python train.py --num_hidden_layers=12 --hidden_size=768 --num_attention_heads=6 --num_key_value_heads=3 --head_dim=128 --intermediate_size=1536 --vocab_size=32768 --hidden_act="swiglu" --norm="rmsnorm" --norm_place="pre" --norm_eps=1e-05 --positions="rope" --rope_theta=10000.0 --rope_fraction=0.5 --qk_norm=false --attn_scale=0.0884 --bias="none" --tie_word_embeddings=false --parallel_block=false --init="orth" --init_std_qkv=0.0202 --init_std_o=0.0202 --init_std_up=0.0202 --init_std_down=0.0 --optimizer="soap_variant" --learning_rate=0.00256 --lr_mult_up=0.994 --beta1=0.95 --beta2=0.95 --lr_head=0.0049 --max_grad_norm=1.0 --warmup_steps=200 --schedule="wsd" --decay_fraction=1.0 --decay_shape="linear" --final_lr_fraction=0.0 --batch_tokens=262144 --max_seq_len=512 --doc_mask=true --train_tokens=912800000 --max_steps=3483 --dataset="wikipedia_en"
Each number is 50 + 15 x the weight over its row's rms, rounded and kept within 0 to 99. Layers, rows and columns count from 0. The size before them is the row's rms in percent of the matrix's.

# layer 3 MLP gate, 1536x768, rms 0.0609, rows 460-467, columns 320-383
097:50 66 34 49 70 37 41 65 45 56 52 45 54 55 33 34 22 15 37 68 67 33 41 49 58 30 52 50 35 32 85 46 49 48 42 62 47 47 82 62 71 51 46 72 59 47 33 73 57 49 47 62 34 65 31 56 71 47 37 37 45 29 56 59
108:59 65 48 51 22 65 43 26 51 73 67 62 50 59 76 99 22 73 52 43 47 78 26 53 67 60 23 50 38 31 45 54 34 36 63 50 80 56 44 44 59 45 46 41 51 57 50 19 61 27 32 48 36 47 50 61 43 49 20 64 45 45 56 70
102:44 82 66 53 48 45 64 24 60 56 46 55 53 51 86 29 24 25 51 53 40 48 54 40 80 54 37 54 66 11 44 49 55 26 49 38 37 40 46 55 60 49 17 30 35 39 25 54 50 22 45 58 28 71 64 61 56 72 40 32 44 66 40 58
101:26 36 61 57 47 57 51 32 40 48 25 70 46 40 29 45 67 73 47 78 52 24 70 40 11 69 54 22 59 92 49 42 37 40 37 59 43 66 47 35 61 53 22 27 50 48 55 59 50 60 19 25 67 40 58 61 43 51 35 76 84 61 50 64
094:35 50 23 46 34 39 42 52 53 58 54 53 74 47 64 55 71 57 61 27 43 59 36 53 42 56 45 56 74 58 69 33 46 48 39 29 47 54 63 28 61 50 56 69 61 45 30 42 27 61 57 40 65 60 87 38 55 25 33 56 74 43 39 70
098:37 35 63 64 55 75 51 50 46 71 39 31 27 47 60 43 47 54 55 67 40 36 32 49 50 86 37 43 42 61 22 70 11 76 51 73 67 48 62 43 29 32 54 64 56 62 37 53 40 67 45 26 47 65 34 41 33 18 43 36 23 62 67 29
099:38 32 40 59 43 63 46 44 42 61 74 75 71 45 46 48 45 44 62 58 50 38 31 45 55 36 55 40 66 55 42 71 36 49 42 66 41 52 33 46 73 42 39 71 69 49 65 36 63 55 39 27 54 53 69 40 57 59 51 30 36 44 58 56
104:63 50 51 50 45 44 46 58 31 37 53 61 31 62 49 52 41 50 70 66 42 37 28 49 44 63 20 73 43 52 48 57 75 34 98 66 56 56 48 28 33 50 47 54 42 34 52 38 71 46 42 35 82 84 60 48 52 43 47 51 46 30 50 39
# layer 3 MLP up, 1536x768, rms 0.0616, rows 460-466, columns 320-383
093:53 34 67 43 37 36 58 21 46 64 78 47 54 52 66 47 53 81 65 64 42 52 48 33 30 51 38 55 45 56 21 47 56 37 47 76 43 70 36 46 43 54 59 36 71 53 58 50 34 48 42 20 30 62 74 26 13 64 68 59 67 50 40 61
104:44 74 67 53 60 36 43 37 36 52 46 59 59 41 56 25 36 82 53 65 31 28 56 31 55 73 66 33 41 58 35 46 60 37 27 65 64 53 81 39 43 67 38 41 23 57 41 70 43 50 84 33 37 40 82 31 50 37 39 49 62 31 26 34
097:78 53 75 37 50 49 37 43 36 34 79 33 39 50 27 46 40 48 32 66 61 46 61 90 69 32 54 52 47 53 47 41 73 47 58 18 47 41 41 50 66 58 46 59 51 38 69 52 47 45 60 57 47 54 56 52 51 48 33 54 37 55 38 79
094:38 49 46 45 54 50 41 50 75 54 56 34 56 54 48 36 51 33 52 64 28 51 75 70 53 46 64 52 60 34 40 60 62 67 24 25 48 71 49 37 45 47 66 27 67 45 25 64 67 33 52 44 43 54 36 50 41 37 39 53 38 32 35 60
096:59 57 42 75 21 36 44 79 52 49 42 53 51 28 59 70 61 49 45 38 60 35 41 39 31 57 57 47 63 60 50 75 31 41 45 55 54 50 51 31 36 34 64 53 49 46 40 59 18 65 88 34 54 70 76 27 43 30 45 66 57 60 61 38
099:56 65 60 35 48 48 31 64 73 58 40 57 13 61 63 28 57 38 55 42 63 48 61 49 74 53 73 68 48 45 43 48 69 63 49 59 55 44 54 36 63 65 42 52 52 63 55 62 43 42 48 48 60 19 59 72 35 69 33 34 46 53 52 29
102:58 68 47 38 61 27 68 32 54 26 51 60 65 22 51 48 55 47 54 77 41 37 67 17 44 27 43 61 53 55 48 50 42 45 55 17 62 44 56 47 57 53 43 45 41 26 51 61 47 47 89 68 53 46 28 68 59 30 53 36 72 75 61 52
# layer 3 MLP down (transposed), 1536x768, rms 0.0581, rows 460-466, columns 320-383
097:37 37 39 80 58 46 55 43 86 56 52 49 24 55 31 51 50 67 30 51 44 67 54 26 38 37 10 51 66 82 35 49 64 32 51 48 61 58 38 48 42 50 33 30 49 30 79 62 43 28 38 65 64 94 56 58 76 52 43 87 48 23 39 67
100:55 23 47 52 30 24 48 48 41 28 58 56 76 33 40 36 59 32 34 55 16 42 46 45 62 43 41 51 54 40 55 21 53 46 42 49 42 79 45 48 38 36 55 36 45 42 54 52 41 49 46 52 85 62 67 34 64 65 68 46 71 46 52 67
100:61 56 38 68 51 52 70 36 62 45 38 35 73 73 42 46 39 20 43 46 35 49 64 55 41 29 79 66 75 05 65 63 66 36 35 44 26 37 59 39 59 48 64 44 74 17 34 58 24 60 80 31 52 55 60 51 43 50 57 20 41 56 50 56
102:57 60 24 29 72 47 67 53 39 46 42 62 64 43 54 56 44 39 22 14 20 39 50 59 52 23 64 77 67 39 41 73 54 55 52 71 55 42 42 48 46 50 48 49 62 51 56 44 53 41 77 69 34 72 44 54 55 91 61 30 65 37 31 56
096:50 61 69 38 39 68 53 73 40 42 55 37 68 23 26 39 50 48 27 64 55 85 36 62 47 47 36 42 38 65 59 69 56 52 61 58 65 62 43 41 35 63 74 46 65 56 15 52 52 64 37 68 38 48 75 29 55 44 41 54 35 68 72 29
103:67 38 50 00 67 28 49 49 83 54 24 63 31 33 66 46 61 53 50 50 30 39 53 32 30 38 34 62 61 32 61 49 52 59 55 33 52 53 69 40 67 50 44 50 63 47 25 51 34 82 47 58 46 58 54 37 68 32 38 20 48 24 66 72
104:49 72 54 57 57 26 65 32 54 35 37 26 77 26 37 54 46 61 48 48 46 62 33 45 39 38 50 30 32 35 73 50 55 59 46 44 54 56 53 55 53 52 66 39 25 41 83 21 55 30 53 63 56 39 40 26 43 61 39 66 44 34 65 66